config.yaml
n_layer: 10
d_model: 128
n_head: 2
n_kv_head: 2
head_dim: 64
d_mlp: 320
vocab_size: 1024
activation: "swiglu"
norm: "rmsnorm"
norm_place: "pre"
norm_eps: 1e-06
positions: "learned"
qk_norm: false
attn_scale: 0.125
bias: "none"
tie_embeddings: true
parallel_block: false
init: "uniform"
init_std_qkv: 0.0524
init_std_o: 0.0117
init_std_up: 0.0524
init_std_down: 0.00741
optimizer: "soap_variant"
lr: 0.00749
beta1: 0.95
beta2: 0.95
weight_decay: 0.04
lr_head: 0.00759
grad_clip: 1.0
warmup_steps: 200
schedule: "wsd"
decay_fraction: 0.95
decay_shape: "linear"
final_lr_fraction: 0.0
batch_tokens: [16384, 32768]
seq_len: 768
doc_mask: true
train_tokens: 122800000
steps: 5154
dataset: "wikipedia_en"
Each number is 500 + 50 x the weight over the matrix's rms, rounded and kept within 0 to 999. Layers, rows and columns count from 0. Numbers have three digits each.

# layer 2 attention query, 128x128, rms 0.104, rows 116-127, columns 64-95
532454439540538509581566509472548451535382457444476559502530430422567581432555548456494584543435
404508464536479562604521530431471489475437470671497501506470562457511678558548442451479425501522
432503578506626630494497399479537453481494471539523440527520397493518526616625564503642487400494
581562577427496551523565453518433577571604587468470491469548460673516542587509530533459501298589
488457498485455491556522526414519454541360375477510429508560520473496561497454417466447492533467
464540420514546444464444469370536566626514551507441498404476328407541451431551560598541591550532
522363584471487619513549468517378498450356463588561517546485524519493530618592464486577644469532
676408469471556507545488507478495418548453606534475518422478560401597483561511460488516552500465
517381496500506543557413554471566379534397451523508461480496421453563482480526505514529622477558
409495512440491537452462451539548627498526598393426539547579497480539517438509524478542388438388
529573461553563606464438549519512500414491480559431457445538374350457472499370607392497501485527
629447612339378603554520369465591405509532625620483474448545457471523466471426478473494581418544
# layer 2 attention key, 128x128, rms 0.116, rows 116-127, columns 64-95
473574539384561459514499518482376507492507561494468488522574465441533482515603507580526529551392
508563520462552628515503495479508449441549471501546560460630619553551514523480643561504503476419
416532501505491409492541463504478472458500542590512477382452633509510438425546497523336459613443
482487490453431620512470544523539456444483419557543434541416485485369568627511594501496461528433
591472474535562436517418537573537480526503575512501567638548462586570498497616540479654493558562
527506542476551500521503474572484558471453547535521461491517526395493509540557428603519392606556
389582580473559507471472579375519507502635523617531510386439561619425510537438548618509437489471
362459562494558418465543457405418566471475483579445500442303509422565528497520456450478628379499
466467513400504476455512549558473518503488619575490532471564558528383533432461380467454534516428
636461476525537518548567413518453502503386393451463441617521551402478630492566356450533473491516
478557541489448468555568447598493559396461549526469590518514553539553534585462504406461513535480
422586483538529499561494471460517487355423547542435516423405478508485434472432549576506614551499
# layer 2 attention value, 128x128, rms 0.205, rows 64-127, columns 64-95
553555477461528437576569499505508475479463524512489498459437542530537532488552399504577469584483
525530459480531557487465485494503434482490482456473519501460466463448479459508507533598440448529
488524452397466474507506442473463592537502418500448483509433579530455503542451499567572508451544
525465512404566432466535569514439551538539462445486368508536484531507518584526560465511505458559
491527507487523534367527531491462533535474521536526452604433475559463512633404484491406563488514
562578537577529513494441572420525557569571542417601516537521451530494520450576491517537530519475
526522494433544457591576512571468478492443479522549440500494584552486508525581396479494459535516
532542479460533580569498460501515454538483454514509550512548469449500522540535459504535540593512
478500466518592522376515452486463544549556521477514532422507558567581474529451508517467526509508
453587492594455524531490535460514549466547574435511501557418512511551564466434557487601449500478
546519473523498397560510457493476553473524540463479467462456505547461489443575462492489478420535
489493462382535544511477480520571521477550514472517408464571489473524593490497518513517449456507
536587508406526441480520506489502466514537581555539490532459449457476474500578456504581463467483
491473452563494497570553524484479596490483504499426433567513528495509536505535489517447464577571
466512528413562564468446470580484523523502493498514473430508481514513527511559446459559500542521
451505536470562501577524537518463596475484529515527481480464446526494468527490422537479474500503
502548496427475576455505491502484472539530504426464486479571537467614513488489439527520476521523
480538534538475626518513552511463389451501474541496514449512505445468550608620467453444525560487
564538494398508499534490595430491528547512446542423461474398459472469415643503494483503493523547
455449522504575502484452522536536504453502519511537532509468520534550456489556545493516534568493
442545527467510531423533427502515453473488543505485478483448508494428568494520348534470493474553
517525436491574428511420539467546544483581418471526543553490474479420531485575520448449447476514
523521439484474572511476401539497456409476449544456489355428524480467410509472473506535473562497
468487552403548474576551506555500434510442591502502473562537530484542529485483500519503519531455
508495494472478440480478548597575564529449565623533496521500499593482427450464536481480467543495
518435641375508636488479510564468515428437586523530493578545475404628526463415468482522429432437
432522604539510532447481538532550563512475540545490432482498521586490517540448517502453482534472
507469480550491473577546525528439414519467521491399516472506447569513462459514526426521533522529
510438606455491446554469493512517470516509577510424485500550525520575435482504585542485466475459
532456601562402494543509519557483463460464597440509480553512558544418398465432530490450459536460
507451457556456566427412485453526475510511443523474505489500538607461315545442484460530568414562
487521515510506485527536519521480398440482485554499560523462459462437480492432516499529441511527
455560520528522484448535515523499537457533539473438469489561461446471505514456469522469475520486
402499533493523492456527542485512461516530552451567534477475515485438507472456460532471452447528
490457597549475558513494496523483513560527500432424554526474504447488539421454505486414497466509
440523456462545518503530505510527400517470470468469474459492502496450483527651534500486435478521
412532533500454486542548589519543395524512456613479485495493380541455421520477529503607486520423
413477581452505554572505440554485460468496464477487542470512486455477466518495516490396377503455
543528468544480476515516506477471603548478549441501415538537554548544527503589539438528559485501
560565412554455435502556499565480575485521479490595488553488477458488494525484525524435512538518
507506490417399447578531447539481431446568479510482399535508565435477447503379438555538479505515
501508551481524488526506482477520559504481493505545591475475553487604500440550516498496557489459
491590511571435453450453574423565528510526448440582474495413483404451545489433492505519521500508
530493550427545429490520422482487510465570545498548483494494547575538476505611523499514560492520
525470503559519447464486549509427541534467484438464453477442436413513454480361522435463551536516
592413534496485529516549576494544497470470556414547480522580527571560483554579450405525355513471
487523463483480470434563540530533451490561440432500527506558473520476449473456446426471462425454
457479479450565602531552570523558459531481474505517555464589437500514511547429475582565483530474
578527449465407484477545470471492525491589503496473483506502501521488419445494484544571481547541
567498549471619513450471610470475539499472523517495470470454556604566533548526550502450511518512
510535529427439465491544495430531479475578558448478494485461542452510459540497548517488535539523
441618469526473477460517488462578505564579508467504474483515489528431506505519446528517557490543
483622429571498450514482477442494511474567413435487471541519480533499458512578512456546447447493
493465528472469428530518471469555475512537545507538567518556462479581512489556515548513489531524
527499526535522463429461527614491505439438514595531483452434464459470512450411541532455533468454
519512550520470500536459503506482540494503490411402521537540516449447494418384557516590560494500
462400533531544529577444539545523491486451521577517518496551489472563496536454468572480486582483
466410457529492535509560475484552439496500538437499530511417454476446458492504502541465471567547
475459494525529415384538464499541479530536436359422591442626429491501498468503517423420561444533
565528525495450433538521453570520550503415460561425436369526547476490489569457520435509522611513
498533483527549447561489530451524421507519554523479502506460516452523383525483636551419455532499
469607516565508504479443478513494524461456435438436494429469474542477551529426539467491391374395
530478461531523417557609438446409565476543484422471510555532569494554553462522493460435511554535
510484494486446556529462479543516524489476520490408468546447438429454558427397494519477509439516
# layer 2 attention output (transposed), 128x128, rms 0.186, rows 64-127, columns 64-95
492448510535545507498450501523486504532560490411496516560565477484461465478451564486485521553546
463517472603553497471498536519458536459465500467484459466535464490487484593486495518533588519531
456551514534546434533517505489477544517498488532537429464449564510525536580544474515453430542477
430505547511498539469526507402486456492567518563533526449509556595572596423397504511463428370504
475593530538436453474511569524486471551505460543550594513515518490548516535576558505397397471420
502447513461490573456527533565395566408503411549504556453561508498580505496484532464591535443512
545487577425445539515508475427501477542566499449602528542550467493526469550459557401478588472499
549482559521451476523477509500420479493492586457519437514482471517461475467433569518518574499499
483584528413515483512495520485462502526517434473543525572489551606414447488544486525568517520428
431521504513502553552476488520500499515456510510443490466490453483500460389605513540502533563517
475497471476522546506573485490473452493543466528527468508554528510606589481470420437521402516460
449475560553469448412489478498459480524514530505453545460489511592575450511551501478518580485535
472468496518456506465545509550443569475470514565497541475526604524522480509475453503402511501482
518438580580501538538506476444472514457545555511571484523511517454503595617528498499555418392496
500438519526514480469558555550457558472423539528482493461536522501489439533528467537556566477551
452430527496458504546505470509484502517420522467527522550503580546479556507474458477525462525437
474460558480513468430531564512471502502552492557466499537461486515498441492550497477486476485510
503541562550525534508552538477443527457461481500414495518499503492496569399525553545523481375476
488508534487515508488502529540487547517545559502480519506514522535441528519466499555462450475463
547551505514481542491515473522517543475494492498467473498460522478443497496495437553545468494469
499508505542533402492441502481466466572529483437499555491500507560532489480449526428473554548548
518523519544484537483479452536529448450429497461554432457472540495581457516534471520502498531481
545575474587570449498488591535492513487510540480476493552509465524437466522522442503527645524528
484375529532438504510527494412475534539525502503509447523448580527512526542508507482467473440557
578486486461416450501493513547466485493525508482498482490492485464493486562443494503422513479459
591556503576488475428482466473517543616511549460581583503578510559415513521573545453433555462523
546568431479508626504484474550510518541492461477463578477562420527393492510571496554577527523403
475488536457437598457492508485528534453533554556436503485534478463514525468433500566564431514437
520452468507441579491506571503530546548550479522493512540484490472477481533491532537502496488427
545474467494474603528498460558560555581555511519528557504538401462519577568549519466500448537480
483508515496551436469515532529465549509518450487468536462472465497531490456568485379523463526469
538492507536496465421527456465437517518525551502449506426529516495552521482538498518459571530497
525471471582482477481501562494518500532486505503421488512508552520487465457578491458491432429547
478549508531520479466493517558475531470519475427445528497554521523519544487503457505468552547465
570487494471461527431466522504509515468453495484534513427526533500502488566558474433558461514549
503478560599543564523436558581472476452530569546455423440511496356479535528425469550441498447559
478491528508489528479455502485487547429504551529462562433572518547540498443470467538472528512488
493447435533515489445501515441523452448469444512502506516525516443490501544491402563542462592560
470493462383455452472480499480504463535573478500559564474472524497537530440421535489474485508575
511575552434447515520571499475462452515485468478555443519442504533545542484568458520471422504419
487431533522450466484451534487487559526501513461515533543422374596470506528466485495428488557507
466453480492503541489546526577523508481541456450523521486514510525492522514492465559571555595508
450452439554501495537485504614431522459425473524472519473481413489473470429575501432417567515487
521510519383469571478475489503517553508437377515550559500519577489481560566400534500506438515547
458498520499448488463431477531541537514544481537476552456473439610561446484550515504500535413500
509554522542459509530548514497451472540589574504521454463458562536517535501442540406427546451484
552510566544512483500525542468454510458489517547534448499488522596536540485468483544502532515558
452506532589586462419463498470550474444496506496470574517462524507470553421528558463521479437504
563551546558561464488489536512474552538541521591432439528502452531452546563539521562474506488468
474510485429534579544465452515557485500607488514446564476481486484469451416460530515532475516454
538494466508525488476494557586434518543546486503461541533482516476475440500482483503462461512521
556512560474557465528512522507429509506490490519456464416465486473464520473524514481456548474519
528507509571499504448438579543468489442437521509494506479547511498539484466497522529508491525566
543547475458539533497508450517529530490510475440488511475481527436500413450509498483518514529531
510397404513443468562531372509537473523482499524534484483470446532515425532571482528468553552481
553520433429515486467509465442488524501449526466530490411484497483537449497520523473493499508532
540485539498480479524525442502529564551481459423547472511479496508513438543559539498505510434475
507546477562517447525454546408489489529527505474447503563454474418438520557491564574489569470503
567544530545502462556468527556497504438366487564590495447434597508512565481451452454545490464600
569461461426507609483442530543516553507523455485492554546471447516416496487448479450639571547520
503408486499484487539454434524506567514549551506573467473472505461512455432547472466449515507467
393494464483544509502446468557578412510478441544495601487569508460529418454561379533487508647548
521474528503514501456465467427504432552540511508554399518498576554531538472466492509566460520531
495457474466511547506485462418524530490509435471481524499484435521498452510528465531514528591442
# layer 2 MLP gate, 320x128, rms 0.229, rows 0-86, columns 64-95
461556579505575528532615581555568511476502550463402544553407406512539430442543556540451491479443
488469556405488514451481465497454488499423549495612567455468494489441603568536504471546492514561
531464524519485520455460542405579463511482524522449590597513467536417502426454575462460492427458
452593611518478510451588569407495511541467373540519412532560578565456486580476516477392442370511
527416434505477582401414555467461547510471505538458513512608486483515515462507537464482408520505
337512441549443516477501503534496537506412474501487484474583553498496459482397498387570505467443
524579571480441431475545561532499467479457427401511552444497491521625532458575421530480527533491
495505526511532529497435480475483454544489479488404499539490495543489465460501541469491500453536
525596504433452524497513496483498436543463533480560521535504509513489488535452544468476561515504
474468491504614445541564524535531527481480540449542508446545463475529419433523527415496355483447
458495523426510562433468596549468499516524480533612440476498460437446514533395477552539490431546
518580513512577517442468524522443420512536469484446468452508503559529488393442498597465451477476
591548492565489555575539422437453568526410470491496492533497487547476518625457384572492471511504
424444503410467548553511441529533579575479395506502559646534516538435366442487543424487487388470
529526505475454513426492543525451539468454538550425580454481368522450460571467502493530507427416
485522510387468517503503465512495554537477525437565651532500491449479586474496577570480540523430
489444436502444482512442510522508538483501544489526485486534534416549416373497497452659578478460
532408499452520505478471454493529530536511455465544497559575457645556463509478481468524542414492
525608510480478540473520491438504561590482439495441510580485420409492551480459560419460574479455
583460561463467498588505533514471475508573542479516455497486493563542493472496496549487540521520
587523609421573502365458508499470421546425475491511371468501559605462421562469537522598549488564
398380444403439452464475554474539477633657437394455657526532482501513569531434532468523529495408
654540546369437465456498523470362313530337490433532482498521440545526615442514520436505504470554
563545556604582417567524530500518497448452451571554420522528474477464544492482439534534495571429
570488535485461473504566506433526530559464440526528528476559574493365492496483503547525561498459
497518454464406432493512512461535432497491507523542466484504533412520532494585506478461435522452
482447447452512481509560513480430494488511469454503475483440477504522544468517484477539490496407
498497502516553559509528553574464477475440489520546535458428537417518487492535480501547449416474
495546574535413670396526520452425473509479594520521426534444374502588604509511535496657452472469
619496453458438542515506439566502493472459518349538457384550513555463513428565634597572507474593
482547596402484561498550459464532518455507455491503575431593433451505551433453472443518442566464
423594506364430428506454489522485458426420534461451545419493478541590496449531546524610422496560
492600512412539532559455540612528563597425634540415511379628475573507471521382510525421461618578
505510592464537481526428434583421497436498523605482443496499573545480468450467542521530522440465
583548514614520494474435485463460460510509632427512478498395493460441546503514525486510565471540
511479473485516451515547476462465486554503491549478611403556443516570497503549544481485444507471
444586487475481509475483455550518444559553533510457535508500521562496477505451520541451456492483
537458524498450506470476528473501480523516505523579522469494436485524558473435497456462499438494
432520530435543491515534542484514450503522451515352458440510571517541496382473577461551469364448
606564527481479469442437496483528457505606507453474444403473437540534482573481531463582472418508
483533515494462509575528523550464455534544519456500497480505488461464467568527489449496509494494
527562415481527458547568468562538507539454554336471510426468514466561459501526441463476539533496
499556451451478457553478577452541561646442443503425505542498523587362545553527474544531495532517
439560457538482582467534545493475447508479469433474540558496558477493492521482486445430526554485
496526526513526592530418533410470590527556496563519354577484531500412393512321429400490535360514
544469562489489517476513506506465521492503519448462440551542480542448533436554459476599554557556
668459443534490619439467527608540640515490556505409552466506400560486464459430519478576597517564
521537543560591594499462471495530528439571533534428507546538510490473515484466510438451465501531
483477505521434501434512511489529456457479456508497544502545529583544507515465577463601449476471
521449550482484616482547478449540488464490388504444550490422530458510507471519461413619500469395
447494531516446485500452493520426472421432531550522472496496439488558489514498432479538531456595
514487551453428580429622438435560518533555472478458431535608417517538512479539440520479494457540
505456512478516503377508434498459503494384560588439499500516479521467510474536401444455398475493
461488498419453579479558466439564466515481567520479443478468535548565545463440517527524409482558
448555521506586506467479593586454513480510561534502582517570430561549472457530522515474460486498
508491418520441452488487435472562561557522492461474493509466497539520444583568445493555550475504
417528499555463418476510478381548459458500459522482501511509530538517424441544464487491478494443
520541448534568490445511509498481475505429473474379540472546527535457495515536506527473533456561
526455457533437532509425533413527477558559536453451519549501607512494530461447564530528493474492
538492458514413532454534468486554494552550524519514482506478488558453487496466589511474561501434
493483529528437498618521523466479506583511605480479561558413474463474465437483509496477518556557
556493569530449493522492410507529523486577533424498546536457565510493558415445447418554397553513
553537548464424571503520501500483534426583547468512575477508569527489600546478503483454460495491
608499442542467401590461495571478557402511538472438451512437534503474539470534394488462457448562
552436484439509472500481528533537469516489490474459458543540500542555458457459509473468489479536
500499492442457615497618529407513419447499523541488532434547553484513497459438412542472532468579
451545553425482510519492522458417439544513537515532506577525474498462459597455515468439483504477
480608423400548532527520485502488450434480509526531557513472409462526583431513500522548549459469
508357601427538565566499482491539494515471492573496555641541516533438378540459503544501547567579
499542507527485568519425490550596403505580447599622462504517436581446547435423483605489518481436
540561504484497520524528533452527438517486521459515519481481489521471526458468566520598485508527
532463488491552532408489516464522508498455449489510458507421525551475496424499587462579468439516
414526543544648462496557522429697393483487563556434577445525478551510515448571524580487512515494
608429548510396515523496523461496520461515491448497531528518525537495529554533465541486522474446
476515511559465487506497446571563458574472468482483507543538443479489434453592551534470546524477
433504397469441560450565451420543561494516547494436569565484505440461480530526471576553491446472
468472469600492602477493469485404451456483474549410515558524453498422515536466533485534490405525
429604605470544661477479544411615535387460582435465542462594421508432418511515556584435513393474
534519462411488496516554494546484521567507546509432483460565491475552530486462501458535591534551
384548469515433498496584554520541460519442580546493461468483531542437486454600398597525480556566
468544530496453472538469370454571560473488500498515516495453521545477512558498484434463508514500
454581549434493450527565524491467513518620607494513456622415543465439455436428418517447477524381
516504505494542500513526540477507470454432520418529406416389458531487447471512518449444501526519
398491492462536530455504489484518510545556503501439507555545429431421460437365446467569535540541
498532480506466522563438467535521528484550494463503558461532504493482505519506488485487495511472
588520466473532464498542513540456497443542454479468478493478521508362475524473523560400442518484
546476518501418536426532495548500429424509561465534532505492450531509515495464545522461477490541
# layer 2 MLP up, 320x128, rms 0.215, rows 0-85, columns 64-95
572479323439497489532479472451448536554505486519504491460594553515556557534516451391464475551617
439422491460434541495488440477381503524512504494580557510468509431549551634498527467590464427541
655484535502446454591500462482472509411464556490547390557537476525510486497568481637507544547573
576493466513564594505423475481509625396488451529456469599535453507543476439501496504591521570614
530486438515499571451487489481516519490456495565545580542517437427383523537490514504460429518491
620524511472521471524541454489497471515565525476487472493448446437537528551615504554430495487551
464506476484410524414616575553515533523431419434574485508459485502591426511566472509472459484508
520525501488538512432460526459492542488551523499464501500504457489493438439499543579501486505518
524510475474499555445462484463541513469432510501551448460515528468459428545437518497582484545526
492428516562476425575499554542530428497500476505592528493483526458598444496642513458506404565506
460520420459503472493452384536520478459497468475489589375597475454422394552442520461450543489521
453546530429461514512519487550478465550478562476517486480536548519505516495526502474541495486489
549528540430442442543417529475485375420491396487583516465523571339550520502304522467545475440515
506466443463491533558503432485493558518439403488526560634478515527429348495506530399526531397497
501485546481499515463450564429414564458521531539430548458542390456494524505456486476484503395447
493554476444470580510470391522471499556451521455539597472421520475433553519523515545506479518419
509491518473463503465527525482494424518489491398495520455563476594459556600478519525346392532540
509478486486430526487595548559554463524439498514503540501506449556523485561524430527579529452451
390514571581567490487430588453571469460506510556577517423528542510550542471447517480512486484540
496477520468457438552466498467481485521594530537538543546511532513531514554509502420503505533536
511363553472499637583514480518528484434559529503503493512536581475625574463500369488506501600489
490414564403541415532489495498492488462540425485514490539511358531441447442595482476586427423441
433459562568540456438509516481531565353480420550413475506447511461518549441422413534509468369494
433519413429413548540455518471535541501567540444415568506508503511514527542560580493429510459616
528442564461431612462564563510476528465457466505526566531493515477529545582471556481519440511485
516497423494463566445519463488559475480486544573530483410488534474508504530553487496480484541487
489469397463481468533520472472453506544401440435516424514473499482468496490512462497518429481426
501474482515533496514505434509513510510499539457505537522505512471459488527522482510500555488505
443491560508387551400547438583480466617591469590441415537481470481531451513494490574444514479403
524344538552492537557420440487446484435485496508423476596481529529555507504530384547549568525622
564568512432554460500480471576477507454490470492495569434506446481493434369507483472531521503541
422499541500441489588461447525571479417519617471397524494454476471522516477487493546528483552479
389502564541506480456410666504417391446464584629475555427452356615484517523443516602447563487442
474520567483540513509391452520520519545493512571474483480516611534510470455461481571522499492468
540531510508559491461475518516451509541548501456536487449532511536474461577516501501523534447538
481475478510539439462469527509484435472525512526462524482487506589510511490465507590465427444477
478492448456527504533510507470554531544483507508494426502521532470442518452558464438502532554545
491466470520558491462497487506499477427552493525541483445440480453507485562535477513499475509518
486468526536525601454519572489562549472481517505591598563500371525419556546550410519499510547497
618538512557469487495493565532473527474549537400476516399480521555485485503511555535496537490460
505527525559457496486484472522484449508534499467478481474488493488527487547510437489529504503536
490452508489437465490408464475452475503483427617514468463512443555460466505485511574595428598483
473478529433475570557448545529496604512489574544472464506560539514499573450465466583631505538511
611595557558398475526521506510423464455537638516461521560541507502518573438434505477437564366420
598490531416467554514495457486534544491595534460511512470425531495577406488369420390602367361551
459462438500516511482584525542552554563525428491421554523538527482435504447559473527545441506516
472498596553409459553620482435514407518522439467533453510419557468562577455501530519512404368372
478461674478510490496497431565443520509510555477455474478478482410451476435445518526443466434425
501477497501513505473575546472526502467494489563478565507596539531443551521482555482609495551502
452585427550493482513530534562467501573583558564511463538562463521525531544495557515438511438522
493537511519455473482430537538458432562482460473505463516468509518494451546470485570520523390483
487459520532517402554374580489489476542434524570563463457465536468495518507392491440505513415499
501408525553448524669548465568534518405572564451507618563479563461614548569531493527608469611465
408397529614464477547395535484476609458563529548447569474582451517603478475443408533414553431576
521534502448438531459504424549525472515492544389442447439448515503533484474523472512529489485482
495462529513520468451475496484563491507492485525520492543461474498487522511576475462511572502497
539467523481526539472427471613539513512519515507545484499495524425496503482487576491526541534601
564379516414444476489536551452534470393513552477563471498487510409481482541493449459435573489423
440534492471470415490569458565452583437474467537498472449504366513503478587578454516377489487533
407521486525480531448564576480596449458478596492537517452468511535571541491460529512522452472447
523495531535420520504587490388498560538513622403491533552463471505458442502525523513432550544615
499511479547508473491514429478505533488498601505482505498471473572541409486509497425584472475635
483418508477462501539499555528515475573473546477497459449557511449500503467479466478517486501496
538575447513480519545535556472451474476457447452492469493497500524484485526533530482533497466546
476492474511457511557489524552506525523501509472541508569484536535552463461415557531440496469497
593509552490396495526576492487461517456445397432431591465523468385540521535488518419504617457459
540587519532441563491457486514531524473486463452469530488450504523511582404571491514499480505528
491629549444515520475470466516458485415532489479551496588475455477520517527498516453524505480523
471434556427471563589564461536494459483513463543525539625520533568531454553507449536495454558466
376526522448487447476599484437503477584378486469396574468515503374496487545537541452473522497517
452508510545512509484471499486443563529487465577470469532469605473512507458525513485398470524491
441504546494501444504421456514462466389388575559507403485432501460438512385525609514612557497568
460477424437507535524533576542398545586534396428542448557481419487459445620431448515535558487434
511529565527528568543508463453566505526527530537497462529535572490472477476451596443572481541589
530489487535474473511472434547552561544496533493499469505515441503443397498530570480467523501444
533491477496528437558424474585490530501399438619489428416502520471526464443384556491397510535511
495580486574518455595415481513544441482452453525472426570511373528474517542523443637508415528421
498507490522515511571533473488409441534587526525569504492478509483484761519436423517527566561506
542519446473498548442572499541473485544532491507471485470539503525518520572475460443548551448576
409467458438505488540599518508493453511427465463609464449447562542501488514552486560561403502507
542558532481489414510464455471517517518455519475443506468481513498498498483531509503496544541549
516431451547418498459428505479620445538438416532536579436475611482526611589451623500468497427552
520477475461451469478534455530493459528503527507410646526632532481524513473395465501576482447472
572513518558451497568514549503474539446465496536578569432483544578563504556560539504430551482529
517456502470471541524501502538511526473499528532526532545551459494532515516452488520475477496485
342339494453547581542636506439448595545360425639530554591550582400534539408582434552443499563483
# layer 2 MLP down (transposed), 320x128, rms 0.194, rows 0-85, columns 64-95
507545429506345485487500487431439553505470505550566355364591590525515636476477496520448527466579
513473531481458483462480493514461483487583457512490529503570595514494487536602494524488458482409
454492508463458515460463540579449485562489517435521511457563584557557551445553476483524467456398
578493448457537481535594545489557476503453469475471510493513465400491491537501499550555477486614
470486420434565433552562582422583507519583582527441583393436500458494556561490458510544582502438
478498562412549579520455500475506478498622462486458537441508523487533437434491455557492473488539
469438573557490466449487493572428560558468491461498550475467571476521509536564424514591547514559
594583489499515510464507543513403580516530477485512534514481480534430462393462536525505507507486
520561477454485440468441497496450448428481511492493506586509571534557487456414413523500565510546
516505561477421467445471580533535405512572480495563552481552501520614475430562489536527519581462
519490433532563396560565521578605470531506483519531444494560489474506537530493574439506499566495
447441518442448544558509472501559506441475513520500498477533516469504542508515485474540560503482
545435495489529616443435483512447570449499504498520422413464479474487479529364545457478538470449
552408517595404468536501566493516446389463376545533496496531577506417498468443559529644548428498
448614569570566537602485590517461512532509519395510418477462550393499435615544543435446447547592
641522487559464448444519504469437551562483464506523498468398461431455480573523524512587430551515
532587517486570437483516449505387470588536525522525571478421569499503560497607510532566533504552
462569476492487587539528426581541462444406501559480463565459571578476476483561514584463488384466
481579500489432488591566424443490468525434472538534530448569477554493483508485489513451388428541
495491462447493509485466536529531504465498459459497433506426473523447452560485502413426485486483
442526421560497563612441554459549488606560535505598478574519413510505518539543519475480464574422
440515553509483400590454513542462493553456434410512585430570360560526470585426469494557535509465
473455514477630410605508565358601499501491421505423541492466504421573539553476452474517491501462
463479450468489547543553486549546469542471568494413475495491492560481490447413496530501563571535
504492407489504569549529473445548522529424440510459547499457487486483525597533488533542522470501
464453503475521404479553473501451591538477459524493534471512490527536492539502470547547500460490
509439487536491542454471536586469541474474398534480466526499397476520526525505442503500519541438
529464499408507564512464542466496597486473531462486488405463529456430513461442503525488494524567
483519486479555517499484554551635563522485579547486531460561522466442500414581485526507470474480
432340490419525403458483444461508494474454473531516536460469521491424564508552401552493494548483
555542415590485416575532463465470510474442456453404442511615502444531457439524486519551433419537
511534515497559481571562569430396480517476470627535520490552483468505429370461429425450448469438
420571556507579452650548565489531528504440583633390512497572556554560496534547491445425494526518
451527506469530473517408534482473501477563434557495488596500539494548478402474515523515468493501
493531484538499534511536441547526517465479475513545417444509523506541460521468523477463490440500
472530451462490504533463499511493433485464527493555503506464495513508505502468547545519499478475
465469483457506511573483464459550511512437530552503453537524518505464542487502493452492515521536
552507486526486528566488606448487519547436524550577475425472576473503406494522443410493438465452
478483502553558565493546612478489616418472581528635557540567466644475522561340497512501551552561
568516527524493508498383526496435520512442508425450568408511478584495521515502519454514524484602
445417521502542583533507504572479464469524514521554454583506508525555553446481529491452514491499
551447483536583480566577524624448560416533518577488416513522582481443486416563498552483513562453
430519489543497487551472537511507475517469481498518498470598549517436626467516514554535506584513
467578525458517568539584489506381447535507546486526508513445543576448532466438382408473554462510
564484382572480501538447520563415521406589417476539497508464403531507527406472487418558495311544
450471515444472508509400428488535495502539459531519665516449440530542527559533474602509411540523
409471483515484390531569556485509475541469552528454467490568552584536530476458573543505622451507
458530433474531590581476477476512638526563533504489511494503438462402614443455464525430498405485
497432539491472477447542494457499528523520534487437515638425512459505577521533516434566521518505
533523415574500475436438532529565460529527557544532497468502546532485537411466544476477469454466
481498486525497529506450530521453448483537488548500460489504520476484460530448463439534543455469
488523532479494541450541506434480507482495497590521417586514571444540454512380514469470514514583
491496516567493476472506567596638575460508481540525530428543495562483473451496525571480456460573
561423483467569461525478496570414498483458472486539531496554512402560536501524528553448504486479
500560503518546540510431501468502500447537447446471528478535557607456533384472486516400497474569
485468492432456460455514526512525522538541521517458496535555514562526524480457548563405514511481
565536581489569472441535404454534510485486439514496435483468519517533466475443571531532523470492
535508509502485502495488442426559467567491486574470430467477489510559494481471468596493485522551
361552614452497577532506478584521557575442550621468586388565520495450510560479540515518463454507
467442510482447408550542494643551517426494470542524412453508415568534559471518554382548548451464
557459556522546459449512548571553436495493380542506551523540484484466547609501532469483494488445
554403480442526389500467529531484503484470523539530485462525499406440601464513475418491508592512
427550505477534545514445518524499448613550531502508460541540492528450512525504409528488470546512
472395508528382475502507506610524553487559493512469532433584484438550539466389529460492502464474
544501528504533470521511479544525478496536604438507488479521503492471492531510539565476476518541
570530528474419566549542475476513534471534434463505588500437476477530499558437492394508455486489
607575500511579513506455491570446459482497526423502470510452474527465423452490497515534456505507
512399555634424513512408473498537560517483573489492527552579499536388510471577471473459495527488
591419377492507434539506502585491581536487531428435490467522460493493527542610502556487472457527
457606523485585513507444449517574424497575550594555475519601505560457433402406542512468502515447
471492523491514484422526579514458581462418599513494667538514400631443454381618521451372458481567
496494476462517449489537379469510465468486516470567451547542480449420587454573585492547550480503
536480369552543519572536488493578439474428532471463469521443485566462458531571518493432482551483
513552504421400478464506493505510507520442517488507558446505458453432558503473440562519567485456
540441530442549563520527467515468473512520444412537479506537423540485487588469520470533477503506
464468532482474497412549525386545583412563525541493624546509484439570447470529501474383482465528
495500437508529455454428524516517432457465554467496474488542440545462468494497420561505471495516
447540512436542576537448490428387519476552544533492454505521497493534563399560467576458586490598
507440505496450431465466522527522480582458435496552505525483455503555530531560449500463514525534
480506583423604539538455577478531557460500421505647417507524445574575509440530440511553499502516
513441506437491504488460541507485516498565535504461604469511332443455503571529453464464542540535
427486386403413511593501450417574513514448511584541413605506535462425531436490528505560545365480
501472440431563596477524464566513503441446475497489582492395600537520448315523512568449489379506
444487516527430548502438477474496526576531466466484444599504497486462483465497587539543459485533
473475532503511518505497472429494534550505484533486551512627495526478485482555456443534502476508
370470503492474540457589473523630543517468542536546515617468589408568537387534513495567461520448